Each number is 128 + 24 x the weight over its row's rms, rounded and kept within 0 to 255. Layers, rows and columns count from 0. The size above them is the row's rms in percent of the matrix's.

# layer 3 MLP down (transposed), 192x128, rms 0.0802, rows 67-75, columns 0-127
size [103 111  96  94  96 109  95  89 105]
[[114 137 109 116 115 139 104 125 128 141 152 112 141  94 109 152 137 117 116 124 118 108 110 111 118 201  99 139  96 158 127 189 156 102 142  93  96 108 109 156 156 145 164 100 144 149 123 152 111 152 143 137 138 148 108 141 127 133 147 123 115 147 127 125 125 109 175 107 113 154 110  91 142 159 125 118  86  83 112 119  75 114 142 121 148 121 160  82 138 108 155 121 123 145 118  94 115 137 111 151  94  92  80 148 140 145  96 142 144 137 105 122 155 119 174 145 100 136 104 183  86 140 134 142 163 163 148 135]
 [117 144  96 115 138 123 107 103 146 139  90  88 145 126 137  87 115 108 141 143  66 160 128 124 170 131 122 113 160 117 111 126 117 131 156 142 148 109 131 121 110  81 162 111 123 146 181 152 147 128 184 116 131 128 177 148 128 117 150 123  88 145 123 162 103 139  91 176 127 152 147 140 142 127 108 124 161 130 145 141  69 115 153 170 108 133 185  98 100 111 111 128 105 170 102 103 161  90 150 118 121 120 127 143 148 150 143 136 118 115  92 146 147 145 150 117 159 133 139 103 146 113 173 134 124 121 140 156]
 [124 106 131 138  81 137 153 103 115 118 138 133 143  71 152 125 167 126 102  70 143 155 110  90 203  99  80 133 148 136 134 143 137 161 132 107 156 124  88 181 118 145  87 180 126 141 117  98 119 128  99 122 123 137 141 164 138 137  86 111 133 155 132 132 145  88 143 117 123 152 153 137 101 122 148 140 159 180 139 133 142 125 130 140 114  98 124 130 142 125 129 127 142 149 149 154 134 142 136 114 175 130 165  99 107 116 154  92 138 124 101 125 127 137  85 163 157 122  94 118 105 121 134  89 110 133 157 134]
 [129 124  89 120 117 149 110  58 116 135 120 122 127 122  81 136 131 110  99  93 180 108 121 118 150 122 168 122 144 126 160 158 118 101 135 112 130 173 124  87 132 170 118 146 141 146 121 162 163 113  79 135 138 136 136 113 111 113 134 113 162 142 115 144 152 113 109 114  84  95 140 115 151 133 124 121 115 125 129 128 109 129 103 112 116 131 113 138 109 144 144 101  96 145 177 104 117 153 179 119 130 130 116 124 121 153 163 106  98 145 138 132 136  96  93 157 161 135 165 187 110  85 107 108 163  90 177 106]
 [166 133 126 164 115 113 132  99 114 145 130 126 135  74 102 137 140 113 155  88 122 113 125 152 144 123 143 152  96 121 180 124 108 141  92 121 148  96 107 127 129 132 116 120 133 100  85 116 147 125 150 129 113 127 104 118 132 119 134  94 147 114 136  62 139 175 140 101 115 127 129 149 110  94  94  99 140 156 151 102  88  88 131 160 124 131 160 134 131 150 144 126 141 135 106 165 100 137 139 182 139 140 104 129 117 112  83 177 163 135 128  92 133 140 126 127 130 146  64  99  92  98 133 130  67 142 132  97]
 [107 107 129 151 126 136 113 117 110 137 166  87 132 155 137 152 141 108 108 120  99 148 151 124  86 131 112 160 114 134 129 121 140 154  89  65 110  88 158 146 151  95  88 123 156 124 174  93  74 126 171  82  82 137 126 157 115 155 105 139 113 107 100 151  69 115 112 164 135 124 146 125 160 121 147 108 137 125 138 142 103 118 153 118 132 137 141 144  89 132 104 112 126 136 133 112 116 160 131 112 139 104 122 126 130  92 115 147 107 115 133 139 165 143 122 127 109 172 168 121  98 157 135 165 140 155 146  73]
 [111 156 131 141 118 149 136 134 129 140 117 150 143 154 156 140 134 178 149  96 140 135 146 121 130 144 107  99 116 108  96 141 137 126 105 150 148 117 127  62 175 178 158 151 153 165 101 142 166 182  80  82 148 118 114 170  93 119 103 111 149 130 126 109 124 145 119 131 140 163 118 170  78 116 138 152 112 151 138 152 165 112 135 102 127 134 133 116 128 152 186  84 116 125 130 147 122 159 152 139 166 109  93 143 125 122 128 143 104 134 108 143 152 130 109  88 128 137 128 168 138  95  99 136  95 141 109 153]
 [113 118 128 116 114 151 114 158 160 132 133 142 125 105 116 149 171 136 115 150 150 175 144 134 124 111 152 138 167 116 126 113 131  82 135 143 171 122  72 111 127 123 106 136 137 137 171 121 103 164  85 122 109 116 134 124 140 153 127 121 155 139 120 194 116 164 124 106  80 121 127 112  99  79 113 125 158 121 128 117 107 109 158  96  71 130 139  69 104 145 111  73 123 116 124 147 149 134 130  99 121  63 113 142 146 109 178 139 148  85 141 163 130 114 127 141 129  92 121 127 114 141 142 115 114 132 157 127]
 [123 122 149  93 122 117 128  95 170 112 141 169  81 154 150 144 157 150 132 128 154 104 126 124 127 140 116 124 139  85 161 158 173 121 125  80  88 119 114 159 128 135 112 130 131 145 151 125  91 132  87 122 147 103 103 102 167 129 165 158 143 121 125 129 157 135 115 119 144 113 133  87 149 133 116 134  91 101 134 164  89 148 146 118 170 138 127 104 115 132 108 147 116 115 148 142 109 104 181 162 118 168 119 176 155 143 140 128 112 177 133 104 138 145 102 123 127 115 120 122  63  93 111 117 142 107  72 130]]
# layer 3 MLP gate, 192x128, rms 0.0818, rows 68-75, columns 0-127
size [101  89  88  97 105 102  89 105]
[[135 123 144 124 135 118  66 137 125 112 164 124 177 151 169 124 118  91 126 135  87  92 182 133 117  88 166 163  69 164  93 110 128 152 100 123 122 112 156  95 134 116 152 141 133 175 127 104 137 107 137 134 108 148 132  96 110 132 148 155 187 119 122 148 122 138 119 126 104 135 141 126 182  82 101 167 125 126 116 117  96 132 122 155 126 145 131 127 101 104 131 115 131 132 164 137 119 153 131 129  95 121 100 130  88 105 127 104 135 131  82  82 130 131 105 155 108 155  99 137  99  98 129 164 133 120 117 115]
 [134 159  69  78 136 126 170 113 139 139 151 118 120 125 135 110 144 104  86 104 142 143 107 143 128 127 122 112 163 126 143 144 133 124 128 124 112 148 110 163  71 125 111 123  82 133 132 119 108 130 127  65 124 101 118 124 143 114  97 110 118 128 108  97 133 157 145 106 147 119 111  90 157 165 117 120 117 182 146  91 113 106 168 139 121 152  94 118 112  92 169 146 117  91 109 123 116 109 132 206 154 124 155 152 123  86 118 101 145 145 154 109  99 165 113 133 102 117 131 112 134 108 124 113  96  99 161 121]
 [120 158 107 141 122 130 137 116  76 152 154  98 165 116  93 147 165 114 133  79 103 136 152  99 107 142 181 123 116 103 136 162 149 141 135 123 114 126 153  80  88 110 140 163 132  99  98 165 166  95 102 154 141 125 148 154 114 150  92 139 106 126 153 113 116 113 113 128 133  87 125 131 109 129 125 133  90  75 120 127  90 137 135 157  86 142 140  73 133 140 180 109 103 150 132 141 118 154 127  90 106 110 116 128 120  96 109  96 117 126  88 102 121 118 143 136 103 128 128 113 100  92 160 119 116 127 147 166]
 [131 146 120 103 138 118 130 116 143  73 135 115 109 169 142 149 148 117 145  85  77 158 128 181  91 118 143  89 177 143  70 154 124 111 151 141 142 112 115 105 111 105 106 133 160 160 136 174 155 123 146 157 117 103 116  83 120 112 108 128 138 122 101 148 131  92 142 155 108 106 144 144 117 116 134 124 129 120 121 105 104 107 158 158 128 134  86 114 102 121 156 122 145 113 135 116  91  70 117 112 145 123 132 156  75 126 168 154 144 100 109 102  92 131 131 130 100 137 154 156 160 151 138 139 147 121  88 104]
 [130 122 116  88 157 125 134 107 142 143 164 109 105 118 153 135 127 169 135 128 156 107 182 123 145 113 129  97 153 119 123 108 121 124 163 134 137 121 126 111 115 139 119 106 153 123  70 132 107  94 160  74 155  94 130 118 136 114  98  87 147 121 169 131 140 136 117 168 125 137 111 125 104 163 134 179 112  79 134 127 144 126 170 124 119 118 110 129  71 109 137  87 116 128 115 110 148 141 138 160 138 134  96 108 105  88 162 163 173 121 149 122 157 115  71 114 106 173 153 176 137 110 120 112 135 127 121 151]
 [107 168 105 119 154 132 145 143  97 123 128 102 153  96 139  96 116  90 120 176 156 126 136 121 114 101 165 166 119 104 129 134 127 130 177 151 127 135 119 130 168 157 176 109 151 127 131 170 143 147  90 120 122 137  96 150 116 105  90 132 106 131 142 147 102 115 162  98 114 117 121 147 104 104 200 121 134 126 145 136 158 103 114 186 144 165  75 111 123 114 123 109 148 151 130 129 134 154 141 161 125 171 132 121 116 138 136 142 152 155  66 140 123 118 135 120 119 136 181 120  85 134 136 159 128 123 145 158]
 [155 134 104 134 123 135 135 134 113 101 112 168 136 124  99 106 122 167 110 180 124  93 116 118 113 112 100 128 107 137 115 131  94 125 138 140  96 124 111 118 102  77 185 104 141 107  93 145 106 114 141 124 153 151 150 139 114 117 104 130 152 150 154 176 119 115 125 170 138 122 101  69 126 138 139 136 152 135 139 147 127 134 105 121 167 153 138 145 114 126 147 147  69 138 156 116  87  93 120 136 147 125 109 115 107 123  64 136 138 129 158  87 178 125 130 148 124 136  93 108  89  78 127 119  90 130 158 169]
 [114 130 122 104 139 152 148 191 140 159 155 140  92 117 150 131 157 144 107 155 116 113 129 170 136 172 105 117 103 150 142 147 165 112 143 120 124  92 100 114 145 131  80 117 157 102  95  91 141 124 108 112 127 126 152 122 122 101 113 127 130 121 106 102 147 151 127 129  92 156  96 130 156  84 109 104 104 137 128 117 119 120 121  99 135 147 176 102 105 126 128  43  98 133 139 151 112  82 146 172 128 145 158 157 118 112  83 145 114  98  97 118 113 114 162 121 141 144 119 121 118 179 135 117 134  84 126 138]]
# layer 3 MLP up, 192x128, rms 0.0783, rows 68-75, columns 0-127
size [110 105 100  96 111 104  98 107]
[[182 146 120  96 159 157 161 163 150 154 131 112 137 148 109 102 135 122  96 131  96 127 115 130 116 129 136 139 153 133 133 167 103 131 137 115 108 128 173 144 147 102 150 100  87 133 114 147 116 106 134 135 131 167 133 108  77 134 120 146 139 124  76 109 140 144 105 148 152 110  98 193 208 132 119 144 172 140 137 141 124 110 138 139 141 117 159 123 139 122 154 114 124 203 107 109 166  84  99 151  91 102 152 156 151 133 124 114 129 104 147 109 121 122 130  94 124 126 130 117 155 140  92 132 130 132 117 157]
 [118 140 117 107 163 130  82 122 183 107  81  92 114 136 114 137 125 130 113 146 134 114 103 186  74 157 153 133 141 147 115 113 154 105 142 156 127 117 135 120 164  80 141 116  99 117 167 145 153 131 141 130 125 101 136  88 108 102 165 144  88 135 134 163 115 150 137 166 122 115  94 110 142 117  72 106 132  96 127 113 145 168 112 156 123 112 111 117 108 122 104 112 111 161 119  85 109 108 123 136 107 118  91 132 172 135 102 152 156 174 112 123 131 142 142 159 115 130 130 101 144 151 113 151 152 127  80 161]
 [137  85 123 126 115 120 133 146 123 113 142 140 128 116 154 122 130 183 155 163 114 122 126  79  92 108 167 147 120 119 149 128  93 137  93 134 139 105 106 152  97 142 151 131 142 106  79 155 102 153 108 138 106 167 112 140  91  95 147 108 116 143 135 141 100 183  94 114 163 174 115 117 105 159 122 158 172  82 129 111 137 170 124 101 138 130 150 140 139 138 115 127 121 166 119 100 103 156 119 131 154 152 124 138  80 151 115 154  87 109 177 133 112 173 142 135 112 124 137 132 132 141 113  99  84 136 161 114]
 [ 96 118 152  72 138 106  87 106  92 131 115 119 103 141 117 149  96 121 145  89 125 133  85 140 131 150 144 120 106 152 141 157 177 116 140  86 142 124 115 173 154 138 165 103 133 135 156 152 107 107 155 143 169 100 133 148  95 133 140 174 105 150 115 120 120  74  94  83 107 149 105 123 125 156 127 125 165  99  91 112 113  92 111 135 132 144 100 108 113 143  97 141 125 137 107 117 119  95 135 126  60  99 132 138 135 142 119 132 147 111 104 174 132  90 130 119 136  98 116 129 115 145 147 171 157 122 114 106]
 [153 125 125  98 150  70 153 151 121 121 119 118 162 120 104 136 146  97 107 119 117 157 136 151 164 152 126 185 160 108 134 131  97 143 127 123 137 137 153 150 129 130  90 122 114  90 132  87 161 137 141 102 150 138 103 173 146 136 146 139  97 164 158 146  87 149 112 117 116 151 102 103 120 123 106 124 120 117 167 159 135 121 152  83 121 127 133 163 116 177 154 135  74 157 141 116 113 175 136 112 103 147 138 125 137 123 146 126  83 115  94 138 179 127 120 128 105 163 169 105 113 147 145 184 128 102 140 130]
 [140 112 112 169 135  81  93 115 144 136  93 101 118 158 123 106 145 140 148 106  90 137  80 147 156 149 178 138 136 134 182 146 108  98 112 182 132 127 110 124  89 122 132 118 148 133 165 137 127 114 115 139 129  87 126 154 152 126 138 130 128 117 123 108 140 113 137 136 124 123 125 145 127 131 159 150 165 120 151 113 156 175 178 129 112 124 115 148 107 106  55 143 101 131 127 107 168 100 140 140  90 140 133 182 124 150  79 135 145 141 124 100 113 139 102 168 162 166 125  94 106  92 123 122 113 137 118 106]
 [136  85  89 114 148 128 136 126 133 156 107  74 104 138 123 161 114 123 157 123 109 135 135 121 154 145  95 144 130 128  53  94 127 123 132 125 142 109 147 148 124 125 125 136 131 112 146 153  86 135 133 159 132 116 143 153 134 155 142 130 140 136 155  76 142  79 110 125 132 117 138 116 101 132 146 130  82 145 143 167 150 130  84 164 120 129 135 114 131 117 160 169  84 136 163  95 130 173 111 160 132 179 134 136 128 141 106 134 132 155  84 122 148 137 195 111 138 136  94 129 130 149 126 161 179 151  94 115]
 [161 116 147 103 119 157 125 130  98 110 131 109 127 130 171  96 121 144 130 126 145 111 179 137 152 149 151 138 128 135 127 118 167 131 147 119 123 125 113 140 122 112 151 184 144 170 123 139 136 149 117 117 137 122 167 140 165 118 152 186 144 102 124  90 148  99 121 106 123 143 135  85 120 148 148 137  90 189 152 124  85 139 114 147 165 145 103 136 151 116 109 137 168 184  92 129 105 129 137 150 117 152 142 148 139 178  92 112 167 170 119 134 127 168 100 150 159 162 119 159  87 123 100 131 150 122 128 125]]